Weights of a small GPT-style language model, trained from scratch on English Wikipedia.
Size: 13 layers, width 64, 2 heads of 32 (1 for keys and values), MLP 192 SwiGLU, vocabulary 4096, 0.905M parameters.
Architecture: RMSNorm before each block, rotary positions, tied embeddings.
Training: a variant of Muon for these matrices, 130M tokens.
Each number is 200 + 40 x the weight over its row's rms, rounded and kept within 0 to 999. Layers, rows and columns count from 0. The size before them is the row's rms in percent of the matrix's.

# up: layer 3 MLP up, 192x64, rms 0.197, rows 69-103, columns 0-63
# down: layer 3 MLP down (transposed), 192x64, rms 0.203, rows 69-103, columns 0-63
# gate: layer 3 MLP gate, 192x64, rms 0.216, rows 70-104, columns 0-63
up69,102,179,208,176,207,190,212,175,222,147,134,158,197,238,173,162,208,156,210,222,192,204,202,174,205,227,124,257,239,234,204,169,205,272,180,231,127,200,228,160,182,121,280,179,229,196,228,236,210,210,126,205,147,213,270,226,130,161,129,287,240,153,200,218,252
down69,104,175,144,219,217,260,145,205,157,198,216,191,170,201,279,154,212,217,214,291,119,212,200,216,301,255,147,204,213,221,208,248,240,209,233,234,131,195,256,155,157,202,214,259,172,156,214,231,222,217,260,239,228,170,202,264,156,165,193,176,158,237,254,198,185
gate70,095,179,221,159,253,208,197,167,229,194,182,210,173,229,244,305,191,180,225,241,151,165,227,222,237,194,198,195,249,143,175,211,246,196,171,175,200,250,156,211,148,115,121,193,153,186,256,177,215,132,237,145,162,148,196,203,156,239,185,213,220,274,258,240,122
up70,088,131,153,197,205,196,115,183,215,237,154,197,208,164,195,188,155,266,243,227,207,174,177,191,266,186,114,189,116,153,196,180,223,173,211,114,199,164,197,163,183,196,199,253,288,235,234,208,212,220,233,204,225,236,168,100,234,206,139,204,177,182,137,214,162
down70,101,191,197,158,204,187,164,216,179,203,143,186,271,194,223,165,157,146,201,168,154,135,133,231,163,231,171,298,236,205,210,118,152,200,214,220,198,122,180,136,242,164,202,232,217,205,227,174,218,217,222,199,177,244,109,178,164,181,124,168,250,209,183,160,130
gate71,093,300,259,152,197,171,202,165,184,195,200,238,108,225,219,199,263,204,240,238,274,206,178,218,236,142,162,147,174,252,158,162,204,217,180,256,255,192,233,185,162,247,231,204,160,280,177,226,217,209,226,183,188,203,216,222,217,126,126,191,224,270,179,228,247
up71,097,205,204,237,282,146,186,233,213,198,206,169,109,269,214,66,288,192,235,150,215,237,235,237,212,167,227,197,237,190,189,195,153,198,207,194,113,192,194,214,211,165,210,194,209,170,257,239,190,236,257,142,224,218,243,156,204,173,247,197,181,187,172,161,247
down71,099,134,103,169,166,230,170,190,120,229,174,155,231,187,214,212,260,152,162,188,174,93,188,170,180,193,282,184,207,164,276,218,197,253,243,171,186,264,168,200,234,194,206,212,198,167,223,191,194,181,147,226,210,229,180,189,214,289,213,234,214,162,172,226,124
gate72,095,156,174,223,195,229,176,297,225,123,261,161,174,206,140,208,221,156,170,270,218,245,179,143,211,251,197,161,174,177,208,159,219,154,190,192,210,225,208,216,222,202,273,188,203,211,275,193,199,309,206,247,254,272,262,220,192,192,232,162,144,158,166,177,210
up72,092,225,144,175,168,149,241,228,195,178,249,231,219,231,230,201,207,259,189,179,211,238,295,175,250,172,201,171,271,261,187,152,202,231,232,176,238,178,201,242,153,149,223,149,187,243,129,141,147,242,124,182,213,206,247,164,221,207,294,215,224,189,141,222,243
down72,102,179,239,265,169,182,197,198,160,204,223,199,205,204,282,210,182,189,120,211,239,150,179,154,185,210,198,216,177,181,132,219,243,243,214,207,208,290,270,199,175,206,204,243,192,223,198,255,234,111,169,178,229,133,219,235,218,220,236,172,268,209,107,146,279
gate73,106,211,216,148,173,192,226,128,131,196,203,211,178,105,214,167,152,218,150,145,154,200,216,190,176,199,196,194,176,205,224,210,193,200,243,193,213,264,182,97,186,199,215,144,156,164,178,209,220,161,126,166,138,232,93,232,149,235,220,245,269,229,161,221,214
up73,102,254,270,156,186,214,256,200,233,186,245,216,204,250,179,173,244,177,227,186,166,213,234,146,258,139,226,156,254,209,190,169,197,216,189,234,206,181,224,244,218,156,256,166,236,180,147,297,145,236,139,154,197,201,219,214,237,121,95,166,220,198,158,193,242
down73,102,213,249,146,245,277,209,193,227,241,199,165,178,123,215,228,181,215,158,172,201,233,248,202,172,182,263,235,131,164,213,255,141,187,192,253,158,249,235,132,132,195,276,225,187,176,143,234,147,255,214,186,239,163,167,239,198,211,209,175,166,188,277,252,189
gate74,102,200,172,186,203,232,243,168,164,148,242,140,224,142,230,150,173,190,180,231,241,136,190,284,234,200,199,137,223,248,208,234,171,147,180,227,213,190,188,154,159,234,148,181,212,171,182,207,276,184,114,188,258,207,200,195,185,204,143,223,211,206,332,173,148
up74,090,199,212,235,146,195,203,294,238,172,186,209,171,195,226,242,193,253,251,193,125,186,208,207,183,165,238,207,225,188,209,190,218,213,136,243,273,212,174,142,214,257,252,168,263,75,240,234,260,183,206,208,156,192,208,215,235,268,137,238,217,229,157,231,164
down74,095,206,179,182,171,139,218,247,192,233,253,184,232,157,275,247,138,166,141,258,185,203,170,244,174,230,174,172,203,184,187,281,216,211,196,297,175,211,261,153,188,187,145,202,176,190,258,160,125,213,178,188,177,234,176,218,219,205,187,216,262,206,301,150,144
gate75,109,199,190,183,167,147,206,236,136,212,185,222,223,223,217,152,187,240,223,211,207,223,168,187,124,249,227,244,181,217,169,213,123,206,138,233,101,140,242,161,205,215,249,136,214,192,278,180,234,139,171,245,215,106,247,255,150,194,220,212,234,175,192,187,144
up75,102,221,175,167,168,179,163,235,163,206,273,295,206,193,140,265,186,174,287,172,244,227,243,201,219,241,213,189,155,224,165,234,224,193,256,202,254,169,173,207,167,200,244,267,162,183,153,168,204,174,183,200,176,191,219,186,257,96,276,186,208,173,137,190,261
down75,104,189,248,234,166,247,259,185,144,184,151,221,207,189,252,160,215,114,278,201,162,94,165,185,251,194,233,167,177,196,164,197,223,159,292,249,233,179,251,209,137,115,207,204,184,215,253,202,177,186,222,231,227,175,242,237,250,167,225,201,210,227,241,212,172
gate76,111,208,177,175,220,204,69,192,199,217,152,119,188,244,174,200,284,120,262,248,167,214,200,203,218,185,209,141,223,276,181,165,188,208,192,188,218,104,232,145,243,167,224,207,184,212,174,231,177,242,192,208,230,171,210,248,177,242,201,249,254,213,171,251,234
up76,104,153,215,230,200,151,240,165,144,116,226,154,138,201,181,116,240,195,196,209,214,167,238,238,258,275,148,254,178,203,235,226,175,212,288,225,124,230,236,133,214,187,181,213,201,174,221,149,188,141,124,209,187,180,214,188,195,207,204,236,241,240,162,146,236
down76,105,211,212,317,201,230,201,138,249,200,183,215,199,156,234,178,215,193,194,187,212,198,216,192,278,183,143,208,204,159,183,123,179,178,218,244,222,183,201,297,176,249,138,176,141,122,228,182,201,224,145,102,158,127,195,206,195,184,165,192,200,212,162,170,253
gate77,095,301,200,211,200,317,219,175,243,211,189,179,197,255,198,216,133,192,229,190,157,189,228,162,279,145,207,190,161,217,183,223,228,172,288,213,178,242,139,235,146,174,210,137,191,188,248,236,149,231,230,191,191,155,220,247,216,228,141,177,124,231,180,195,187
up77,102,231,223,209,207,122,188,180,190,177,168,218,261,184,143,194,146,224,148,204,204,211,117,185,94,221,221,252,199,225,185,137,144,242,195,270,166,225,143,167,215,219,189,139,215,272,204,225,241,149,197,137,219,187,221,241,197,161,237,243,249,175,166,136,238
down77,096,285,152,260,246,266,177,234,230,212,272,224,214,266,183,222,217,188,284,184,172,229,131,168,265,153,231,170,200,221,189,220,255,180,210,155,167,200,224,177,246,169,292,238,182,179,197,214,146,199,213,252,194,255,250,174,172,252,192,143,186,233,222,155,178
gate78,112,185,196,190,189,150,252,199,243,182,211,221,194,196,179,220,147,157,121,214,68,245,242,162,194,199,106,225,266,215,172,234,211,219,135,187,242,202,216,243,150,151,228,200,188,194,280,204,166,217,180,184,162,160,186,175,184,182,211,247,250,181,207,233,103
up78,096,176,232,198,199,188,168,201,229,163,222,256,78,195,130,179,192,212,221,195,145,214,270,154,206,138,247,236,203,241,217,145,178,125,162,210,255,231,181,181,201,238,179,234,191,231,167,220,215,245,295,232,202,191,187,258,195,199,181,261,261,179,246,256,148
down78,110,114,187,238,176,171,169,275,225,196,251,135,204,242,149,241,251,240,214,173,185,187,236,184,235,168,229,295,223,206,179,212,193,166,239,193,299,223,199,169,230,217,237,243,247,214,248,128,276,185,221,269,227,235,202,244,215,251,208,233,234,157,224,204,179
gate79,104,249,150,212,243,226,195,204,193,185,264,191,211,161,145,147,152,134,248,277,206,198,164,226,197,165,137,238,196,141,184,253,209,297,162,162,176,211,247,178,212,177,76,140,200,181,223,155,198,228,210,124,190,204,216,208,140,224,226,178,192,200,189,163,222
up79,103,205,154,219,210,199,134,214,235,163,215,252,200,212,213,188,201,193,203,207,238,198,227,153,175,251,183,271,186,149,160,258,178,231,195,161,176,284,204,197,190,169,169,255,178,224,137,232,131,186,192,260,175,286,261,205,192,270,171,122,179,308,220,195,158
down79,104,222,270,209,159,127,259,210,167,191,189,211,128,145,208,221,228,256,172,172,177,238,229,229,219,219,267,117,226,245,238,136,180,167,174,254,220,181,158,196,185,185,270,216,159,197,175,205,169,251,246,236,161,137,111,201,227,153,135,203,205,194,145,217,219
gate80,101,164,156,187,158,204,246,143,181,180,203,143,214,187,267,193,199,178,146,244,223,161,117,221,179,185,129,168,239,188,169,155,180,136,227,264,200,178,204,175,131,252,199,151,161,123,147,227,180,180,211,167,296,212,152,161,168,255,161,199,191,240,228,185,244
up80,103,209,236,184,209,146,233,246,205,182,170,184,213,177,191,175,262,197,167,158,232,280,170,209,234,178,178,149,170,220,151,279,134,203,189,260,198,259,233,202,163,224,209,142,267,198,177,169,217,236,239,257,304,234,243,222,179,151,180,236,244,209,240,119,248
down80,097,187,148,176,229,234,257,182,217,252,215,175,224,177,260,162,210,263,128,117,222,224,238,167,216,191,175,243,230,200,205,180,222,221,241,256,179,239,166,205,216,281,239,195,170,208,180,204,217,189,226,178,248,170,175,210,93,250,155,208,91,171,177,127,172
gate81,102,158,150,117,188,208,139,218,277,204,186,172,280,179,196,193,206,178,134,228,240,217,184,176,176,223,204,227,154,210,200,148,306,199,157,173,214,270,210,213,181,200,223,160,247,264,180,180,197,172,205,219,211,203,176,180,160,107,196,187,256,217,106,260,220
up81,100,159,155,175,199,264,202,198,207,221,168,162,230,249,197,138,190,143,151,209,165,228,202,176,189,106,282,240,194,153,163,174,257,190,257,234,181,194,199,136,205,259,157,196,296,220,256,237,198,203,263,251,205,159,246,212,243,256,226,195,224,182,186,262,232
down81,102,186,149,144,144,253,195,224,180,206,177,212,197,180,214,222,199,202,224,209,235,102,160,210,212,169,245,292,157,155,93,188,219,209,193,211,273,191,215,149,293,264,248,235,207,225,182,205,216,153,218,192,184,145,244,263,240,225,190,195,240,184,249,193,253
gate82,101,173,285,242,153,221,155,201,184,104,256,177,160,176,212,166,229,200,199,170,183,181,216,193,195,155,254,228,205,168,146,225,217,158,235,289,244,227,212,217,262,237,200,192,169,236,179,221,155,265,269,257,240,186,177,209,214,110,273,149,206,235,168,203,219
up82,112,192,234,197,270,202,220,244,224,183,205,265,157,172,160,244,202,199,282,257,247,238,268,149,232,220,132,205,186,254,198,247,144,194,246,257,147,223,179,192,126,164,179,174,226,199,298,158,190,238,168,237,207,152,238,215,195,253,148,236,158,198,217,235,203
down82,114,167,173,195,185,160,119,228,246,144,215,192,188,163,159,184,268,170,206,164,187,160,285,150,232,222,112,269,193,191,145,186,254,179,220,186,175,245,111,230,210,220,137,142,193,167,185,226,190,264,176,224,226,204,188,174,241,173,199,237,291,174,230,207,228
gate83,114,211,199,229,263,123,152,250,206,223,113,200,218,122,183,212,253,217,214,190,226,209,158,260,172,218,212,127,142,181,205,142,195,146,149,240,179,226,293,159,128,217,185,254,229,195,231,177,257,250,227,189,215,220,172,216,240,144,169,218,260,190,176,190,178
up83,101,234,208,164,221,188,179,163,206,210,188,169,198,187,169,221,145,172,201,153,262,120,223,213,227,227,195,246,236,230,170,251,143,205,172,281,152,226,184,202,286,153,229,246,175,195,180,106,255,149,237,221,227,271,192,184,182,171,280,123,183,223,163,183,149
down83,100,190,155,128,173,246,170,230,252,175,176,144,213,180,204,262,172,225,144,123,243,170,257,159,175,239,240,226,256,238,232,226,151,216,167,199,187,222,230,132,255,226,275,184,199,175,227,188,184,194,288,138,225,164,197,246,256,196,193,194,285,247,214,189,216
gate84,090,146,131,219,188,215,212,323,242,141,187,204,196,133,149,209,206,182,185,178,173,217,245,171,135,186,225,246,271,226,202,175,274,184,248,166,222,194,208,220,169,178,182,180,234,209,266,159,248,191,211,214,226,200,235,309,244,172,233,201,153,140,230,175,184
up84,102,209,209,160,165,163,202,204,174,161,170,186,180,246,158,242,221,210,204,265,210,214,173,154,260,175,223,183,154,191,249,198,163,278,249,171,273,195,312,184,195,176,200,285,185,180,163,185,244,335,179,233,214,197,153,238,206,200,197,216,265,241,205,199,177
down84,102,198,254,178,248,208,177,152,174,260,233,190,207,180,176,235,163,175,269,187,232,236,197,143,197,276,218,227,192,211,174,227,226,236,173,143,258,167,127,173,181,171,195,171,198,203,200,248,219,132,119,212,209,238,274,120,120,229,214,194,172,152,221,151,276
gate85,089,191,174,212,240,183,189,206,121,147,203,212,170,176,141,196,271,184,210,243,231,114,187,151,142,239,172,222,246,247,207,260,162,203,258,275,209,235,196,136,175,178,265,197,293,249,207,170,235,193,240,195,209,197,223,167,180,212,187,267,160,254,150,218,253
up85,097,221,212,146,105,189,185,171,154,147,234,211,151,251,234,218,216,148,250,180,196,209,133,221,201,239,141,296,204,213,178,205,233,105,221,216,226,235,275,180,203,205,234,206,172,288,229,201,215,171,183,218,211,158,220,211,245,215,238,175,115,218,132,194,213
down85,098,245,147,254,251,240,236,237,145,232,121,204,186,209,194,173,252,184,135,250,177,180,273,229,204,139,220,132,191,216,213,205,267,236,198,231,228,207,136,186,256,180,164,210,239,158,212,176,231,218,231,211,215,221,185,269,106,159,185,247,271,216,239,202,162
gate86,098,180,188,138,222,231,219,219,162,177,196,108,206,190,177,161,197,258,254,223,165,154,191,144,236,171,227,142,209,249,177,189,256,209,173,202,219,242,192,168,227,211,182,191,214,254,205,169,252,344,253,142,178,172,252,148,240,190,233,231,232,191,154,247,250
up86,096,159,211,242,226,174,120,188,275,266,224,192,193,191,135,248,213,231,131,233,261,171,221,216,190,221,208,209,211,137,152,246,187,164,134,153,163,174,198,229,264,216,236,233,227,206,213,139,111,165,215,258,204,188,174,223,175,134,210,118,201,260,193,193,186
down86,099,145,245,190,169,149,200,192,204,212,234,228,183,202,243,236,175,213,142,214,152,250,307,232,193,213,177,111,193,147,150,189,138,189,257,200,224,167,221,178,198,173,233,220,228,202,190,201,91,133,270,186,202,148,258,203,171,160,201,136,191,236,181,188,143
gate87,102,252,219,246,173,119,196,245,213,176,237,176,207,148,288,156,190,168,231,195,269,219,191,179,238,167,238,230,232,167,167,140,188,144,161,224,202,167,199,185,221,280,193,212,197,183,208,192,209,187,166,195,220,150,237,149,207,189,211,214,180,189,245,183,34
up87,101,295,214,146,178,187,230,206,125,191,229,194,255,160,244,221,160,224,239,225,204,282,169,198,244,210,192,224,225,208,207,237,196,154,199,173,220,232,118,268,169,214,198,287,239,223,191,262,177,140,198,124,159,232,192,166,144,162,204,252,159,201,172,162,254
down87,102,162,195,220,180,222,220,167,134,228,207,244,205,143,170,254,161,187,203,281,153,270,224,168,205,167,257,214,196,212,239,204,187,147,195,192,193,197,145,223,252,165,145,247,196,313,194,213,232,126,180,141,211,196,126,228,245,194,203,134,144,170,214,139,229
gate88,104,104,224,186,233,182,259,255,165,205,194,169,225,200,191,203,152,202,244,191,230,224,222,183,230,257,224,274,184,153,193,201,211,248,263,204,250,241,142,224,175,200,183,217,217,137,280,250,283,216,139,231,215,234,207,213,184,171,216,206,139,254,120,182,128
up88,098,205,165,184,245,181,243,142,177,173,176,262,138,153,218,223,238,255,135,203,208,188,217,200,156,251,164,267,306,184,213,183,240,172,255,222,129,180,236,237,245,179,249,212,233,213,151,140,149,223,224,185,230,166,265,251,187,173,243,229,177,232,221,141,230
down88,104,167,175,299,230,215,263,282,216,207,208,122,222,186,222,199,208,238,176,219,198,185,236,212,275,208,220,189,191,168,264,182,239,188,231,287,212,227,188,251,220,219,168,176,185,160,227,134,197,177,236,214,254,223,151,164,291,200,166,211,124,184,145,147,160
gate89,095,188,236,144,179,292,208,198,163,249,139,162,232,213,224,252,196,211,159,203,150,185,206,265,211,265,154,222,269,196,246,189,239,140,236,132,280,180,94,214,180,163,221,198,201,260,221,214,230,157,162,136,191,206,207,162,188,218,146,241,213,214,178,235,199
up89,113,238,172,181,200,204,215,193,165,267,201,125,220,178,245,172,238,227,240,208,176,228,185,179,155,151,219,155,193,168,246,219,273,237,162,179,186,129,201,225,168,190,172,183,262,161,318,167,200,140,214,112,181,234,130,206,201,178,275,258,159,198,220,161,193
down89,113,278,214,168,187,256,130,283,136,226,203,140,215,176,234,203,139,157,224,227,185,191,164,237,177,216,205,182,197,187,279,209,245,158,164,237,175,192,162,206,166,230,210,143,186,200,257,220,247,120,159,110,167,197,223,207,168,166,230,172,219,221,110,220,230
gate90,104,178,201,181,237,191,212,175,265,209,173,231,216,203,204,262,113,222,202,188,251,207,193,199,221,195,160,150,208,119,214,175,202,284,246,227,139,214,214,158,102,168,239,249,136,198,183,177,122,253,258,160,144,188,169,178,212,203,220,142,255,150,241,196,163
up90,108,214,194,132,211,145,163,212,142,222,215,200,254,209,244,223,232,257,222,230,163,241,234,187,227,257,171,228,181,273,198,232,209,227,193,168,303,190,164,260,200,265,225,228,214,234,227,290,286,161,147,240,213,247,197,203,165,133,190,205,151,197,193,245,239
down90,100,253,219,181,225,154,214,265,211,186,230,163,175,208,204,221,119,247,108,125,258,268,226,230,202,172,258,163,293,174,189,283,194,214,187,217,203,239,187,232,230,225,175,212,185,231,212,201,188,220,225,184,177,218,138,168,152,203,267,251,199,221,289,181,161
gate91,082,130,234,224,182,181,209,151,244,193,135,171,210,220,157,134,199,246,235,251,268,267,184,207,236,247,198,182,129,252,204,180,170,205,205,240,244,222,202,215,181,193,173,280,200,182,178,218,110,256,221,150,248,143,218,251,180,197,168,133,167,213,251,262,163
up91,091,215,202,170,185,216,138,226,236,240,170,199,187,223,202,145,193,224,281,230,239,232,137,202,237,304,284,240,155,198,187,151,229,207,204,163,238,214,151,197,177,229,186,240,217,235,274,168,274,201,195,209,164,211,161,169,137,170,177,219,136,224,172,239,106
down91,098,164,262,208,140,172,275,197,161,231,255,232,147,158,229,185,242,150,162,151,202,186,236,180,180,140,204,161,231,166,218,209,192,225,210,184,148,212,239,265,172,184,191,194,221,192,143,161,136,190,160,239,224,192,133,168,244,259,236,178,269,196,221,177,321
gate92,091,175,211,245,268,180,193,229,202,138,310,233,180,140,209,111,153,172,264,200,234,191,161,168,147,206,237,137,238,185,216,171,171,226,178,216,229,149,135,184,160,196,163,101,212,265,196,231,226,200,181,231,278,235,160,216,175,223,187,222,186,173,216,186,212
up92,105,255,242,167,225,160,155,175,188,191,185,192,197,150,159,169,305,215,187,157,249,196,169,185,104,180,148,198,148,192,183,145,185,221,176,196,230,272,130,186,235,167,180,147,213,305,166,201,221,219,188,170,229,198,214,231,125,231,137,258,181,179,230,227,206
down92,099,217,169,189,127,219,190,202,172,295,133,175,172,205,210,177,158,195,146,215,210,203,185,229,245,178,251,229,109,185,231,167,203,127,242,197,244,223,196,232,170,216,191,289,234,246,172,258,212,186,222,213,140,233,203,186,196,126,224,285,143,220,131,192,243
gate93,116,195,268,231,200,245,255,184,141,222,193,153,261,181,197,135,135,212,222,254,205,182,178,196,149,162,249,131,221,197,219,204,241,162,225,251,223,213,247,195,198,80,218,168,174,192,256,193,211,228,214,210,158,227,180,212,158,225,258,262,192,247,157,193,104
up93,108,247,203,189,225,217,193,186,250,222,199,180,212,184,207,267,152,220,217,198,123,188,219,209,159,202,167,165,203,213,266,222,224,154,179,147,202,172,235,187,193,209,129,151,151,191,229,146,278,255,182,213,213,88,261,105,206,193,133,194,198,120,186,141,182
down93,108,212,139,197,160,204,187,296,125,205,162,169,204,222,214,217,176,184,214,247,163,149,238,221,186,201,161,141,234,172,190,139,188,203,198,171,155,255,206,173,187,229,161,119,243,225,193,286,189,205,149,172,206,148,223,184,167,205,198,227,218,168,106,199,83
gate94,098,133,199,147,172,139,242,197,210,220,177,229,218,171,199,199,137,191,189,236,120,163,173,196,122,213,229,209,161,185,192,258,154,178,141,198,199,152,157,248,203,229,187,225,295,234,238,310,192,209,209,155,187,183,206,151,215,265,238,220,136,144,252,196,190
up94,099,192,256,207,203,180,206,237,219,105,210,231,278,226,227,306,211,257,244,212,152,215,248,216,237,213,215,244,203,147,273,173,163,161,201,83,225,207,176,252,207,202,236,213,252,203,185,240,211,196,265,134,235,204,213,206,176,232,171,174,217,258,225,187,176
down94,096,176,155,149,202,176,181,200,177,258,179,176,199,196,223,152,184,256,216,234,227,145,167,220,173,168,253,202,131,241,184,186,293,219,234,216,211,207,224,106,307,242,232,179,199,237,245,267,114,212,154,200,210,238,141,242,162,199,236,194,210,198,262,221,179
gate95,109,208,252,198,197,189,241,247,289,191,232,210,248,159,215,186,178,222,165,281,115,192,180,243,200,177,233,260,209,191,212,209,195,144,212,236,169,237,212,153,147,193,156,232,298,185,215,245,168,246,119,151,151,203,147,227,236,185,178,112,163,181,174,181,178
up95,108,303,227,111,194,191,180,192,174,170,215,222,227,192,180,193,142,179,231,235,237,232,225,205,163,203,222,223,129,195,209,148,165,186,211,187,201,233,280,176,168,113,122,249,132,277,154,208,131,189,188,209,151,235,215,136,177,210,215,195,198,168,260,242,194
down95,109,183,207,143,122,215,224,281,181,137,237,179,215,240,209,247,123,208,214,171,204,231,192,243,218,181,142,190,227,153,201,147,209,172,250,154,239,243,228,131,209,194,181,250,234,215,213,173,249,122,248,291,151,203,167,176,162,246,182,119,197,159,216,203,210
gate96,099,166,230,203,201,196,187,178,168,125,303,222,276,198,199,156,125,213,197,189,189,263,148,169,145,181,236,196,208,165,234,176,193,170,177,194,192,125,197,167,206,222,256,189,233,178,205,231,171,194,213,201,225,154,190,124,215,61,255,249,151,207,226,212,194
up96,100,279,141,207,189,171,208,280,179,210,146,222,158,166,249,201,286,196,219,226,180,189,278,286,223,220,235,244,210,208,173,245,193,208,243,289,194,204,195,210,170,195,168,171,213,165,248,147,155,221,252,153,185,245,210,164,224,263,275,256,229,202,157,198,213
down96,099,206,190,196,200,175,266,156,141,157,239,240,226,140,236,214,60,233,243,174,179,200,229,264,220,207,230,231,173,203,154,257,182,197,143,213,189,178,230,258,176,284,202,137,166,204,219,232,236,220,162,110,225,201,219,195,182,198,227,122,193,205,209,220,235
gate97,114,217,229,177,202,272,200,263,139,234,184,227,202,194,168,209,123,241,202,236,209,181,138,136,229,248,216,242,278,134,236,136,202,221,190,258,218,168,201,220,229,134,167,168,213,302,154,234,214,277,187,261,224,215,169,230,220,233,216,191,168,257,219,216,204
up97,101,206,160,241,189,133,307,159,205,181,221,115,175,213,140,162,307,196,273,141,178,215,173,216,194,145,208,167,191,221,219,214,214,152,200,234,187,185,207,240,148,167,196,204,135,190,242,150,188,211,140,175,256,216,196,186,129,166,149,212,159,184,176,160,171
down97,099,231,181,203,192,234,157,197,210,185,188,214,188,200,267,170,198,236,145,182,224,103,171,207,211,231,172,162,172,277,193,133,166,153,277,151,145,268,199,173,215,175,245,257,192,267,226,229,203,200,155,146,162,134,167,209,116,201,218,267,202,234,188,248,155
gate98,119,152,187,142,164,200,204,220,174,122,257,171,264,133,151,205,246,211,236,200,219,169,190,243,120,191,115,217,221,184,193,230,175,201,215,162,185,276,99,176,186,179,156,251,250,203,233,148,171,194,237,196,208,272,191,211,225,202,203,244,199,172,232,260,135
up98,109,158,227,207,185,163,199,186,234,188,174,181,198,139,240,181,218,208,173,131,225,196,207,241,252,108,187,197,214,142,157,135,173,146,219,298,229,226,143,229,200,212,125,213,191,195,239,224,122,212,203,212,111,227,267,244,260,188,213,269,175,229,235,189,178
down98,108,208,199,233,178,159,139,223,189,280,274,171,186,152,176,77,182,224,183,144,275,225,208,211,226,282,217,225,216,153,183,185,169,187,189,185,223,159,226,177,152,206,114,236,177,204,218,127,186,221,208,207,160,175,265,145,134,158,166,220,227,202,222,220,192
gate99,117,217,237,202,194,301,230,252,126,149,229,192,188,248,214,212,245,171,186,204,220,139,179,205,240,236,147,152,236,238,227,171,250,213,152,176,98,201,234,204,186,199,205,162,196,224,182,201,126,328,143,134,199,178,167,187,221,240,233,228,186,192,197,189,205
up99,104,178,205,148,264,215,165,150,238,231,172,163,231,229,267,180,179,138,201,180,163,134,248,126,190,255,182,211,221,227,159,188,242,241,135,132,162,148,154,199,197,246,204,178,136,226,213,201,173,233,199,295,174,176,229,209,228,262,225,228,151,179,222,159,271
down99,110,197,211,165,254,252,156,169,188,248,82,196,250,210,202,187,142,217,174,177,199,152,213,184,200,241,216,220,204,224,190,194,161,160,184,200,182,137,196,225,200,240,255,240,133,257,191,179,255,174,218,297,155,183,201,144,278,235,134,138,189,171,169,153,160
gate100,096,227,227,146,153,168,243,195,216,265,159,192,168,140,214,167,194,204,154,211,258,194,182,140,214,232,200,258,240,228,236,194,232,202,108,166,120,197,105,200,251,230,141,156,210,248,183,221,216,233,199,219,159,187,177,259,254,181,122,225,183,272,211,177,166
up100,098,232,225,117,111,160,95,210,202,192,153,214,152,262,218,190,218,221,93,184,211,150,189,189,199,111,244,180,218,250,222,170,142,185,231,152,240,204,189,197,198,150,217,242,239,193,207,226,205,130,180,180,211,226,216,246,186,208,186,244,188,208,213,169,119
down100,104,143,169,212,316,180,268,202,260,201,177,216,135,159,179,195,247,238,270,227,185,171,247,250,204,254,189,155,168,230,179,229,223,189,146,213,169,172,198,236,222,165,222,171,222,162,207,185,101,263,158,227,184,122,246,190,224,225,179,231,142,204,174,199,153
gate101,091,194,209,239,154,185,195,293,222,190,188,166,225,235,213,210,208,100,175,197,172,235,193,276,193,208,197,149,207,141,278,231,230,167,235,172,124,199,234,204,168,240,167,165,199,268,197,220,182,269,173,249,127,220,177,221,171,215,189,186,192,251,240,89,217
up101,107,157,142,265,158,167,134,238,197,199,266,269,213,241,118,278,181,222,170,244,236,196,158,233,212,190,105,138,216,158,205,217,182,234,176,190,281,212,164,184,208,151,209,276,215,215,232,201,154,209,266,205,210,225,182,137,158,224,216,201,213,197,176,155,208
down101,104,188,193,150,208,192,245,173,178,152,175,157,222,220,184,169,176,226,208,211,280,185,235,279,192,217,351,153,160,212,193,202,175,243,261,148,133,158,188,187,243,204,188,123,199,230,210,221,134,185,155,182,213,188,240,223,173,144,225,188,229,248,189,163,141
gate102,080,228,219,169,225,243,158,217,282,222,149,169,166,232,113,215,189,190,218,191,181,156,162,191,175,148,247,192,204,254,213,185,202,214,187,192,210,183,180,234,160,170,214,169,202,168,256,155,161,185,290,189,168,190,209,229,130,317,251,223,214,144,111,258,163
up102,095,158,188,232,132,212,148,246,178,312,246,144,179,143,187,199,250,203,234,179,225,118,219,230,227,154,163,221,143,189,251,181,188,147,273,155,251,258,249,208,242,217,189,253,210,165,193,167,200,224,222,172,139,229,174,246,213,206,225,163,226,237,145,237,200
down102,090,237,166,119,183,212,267,150,231,163,239,259,252,225,211,167,215,274,226,204,203,298,221,192,167,214,187,221,255,218,182,201,259,301,162,177,149,225,185,221,172,200,180,182,169,248,120,233,209,213,177,169,246,191,240,196,196,172,158,202,131,208,284,219,195
gate103,096,206,285,198,265,196,308,197,186,185,259,148,110,236,271,190,167,235,177,235,168,222,181,198,171,247,265,246,202,232,207,191,251,184,182,218,180,178,244,133,221,237,195,221,195,172,169,234,164,164,202,200,203,203,221,250,84,187,193,180,234,238,155,216,232
up103,103,202,198,221,171,238,203,192,184,239,237,171,212,158,250,222,198,195,217,200,170,176,257,210,280,239,222,197,226,194,232,248,280,157,171,120,152,225,159,191,236,215,216,310,183,179,193,213,144,203,274,232,247,242,206,186,261,208,200,145,120,207,208,107,247
down103,096,198,199,187,159,177,212,260,204,168,175,239,188,174,144,237,135,209,270,161,194,264,128,141,129,157,202,152,142,193,255,127,149,213,136,196,197,177,158,175,134,130,187,179,210,281,249,200,139,208,165,205,183,167,212,217,205,207,142,226,148,205,225,215,188
gate104,092,188,140,145,258,195,143,224,168,198,183,292,215,246,302,213,222,185,250,152,157,217,216,202,170,256,267,175,224,202,231,204,183,254,169,186,161,217,184,151,186,164,151,181,179,239,207,126,229,243,250,268,167,182,165,215,149,166,208,277,190,225,145,188,187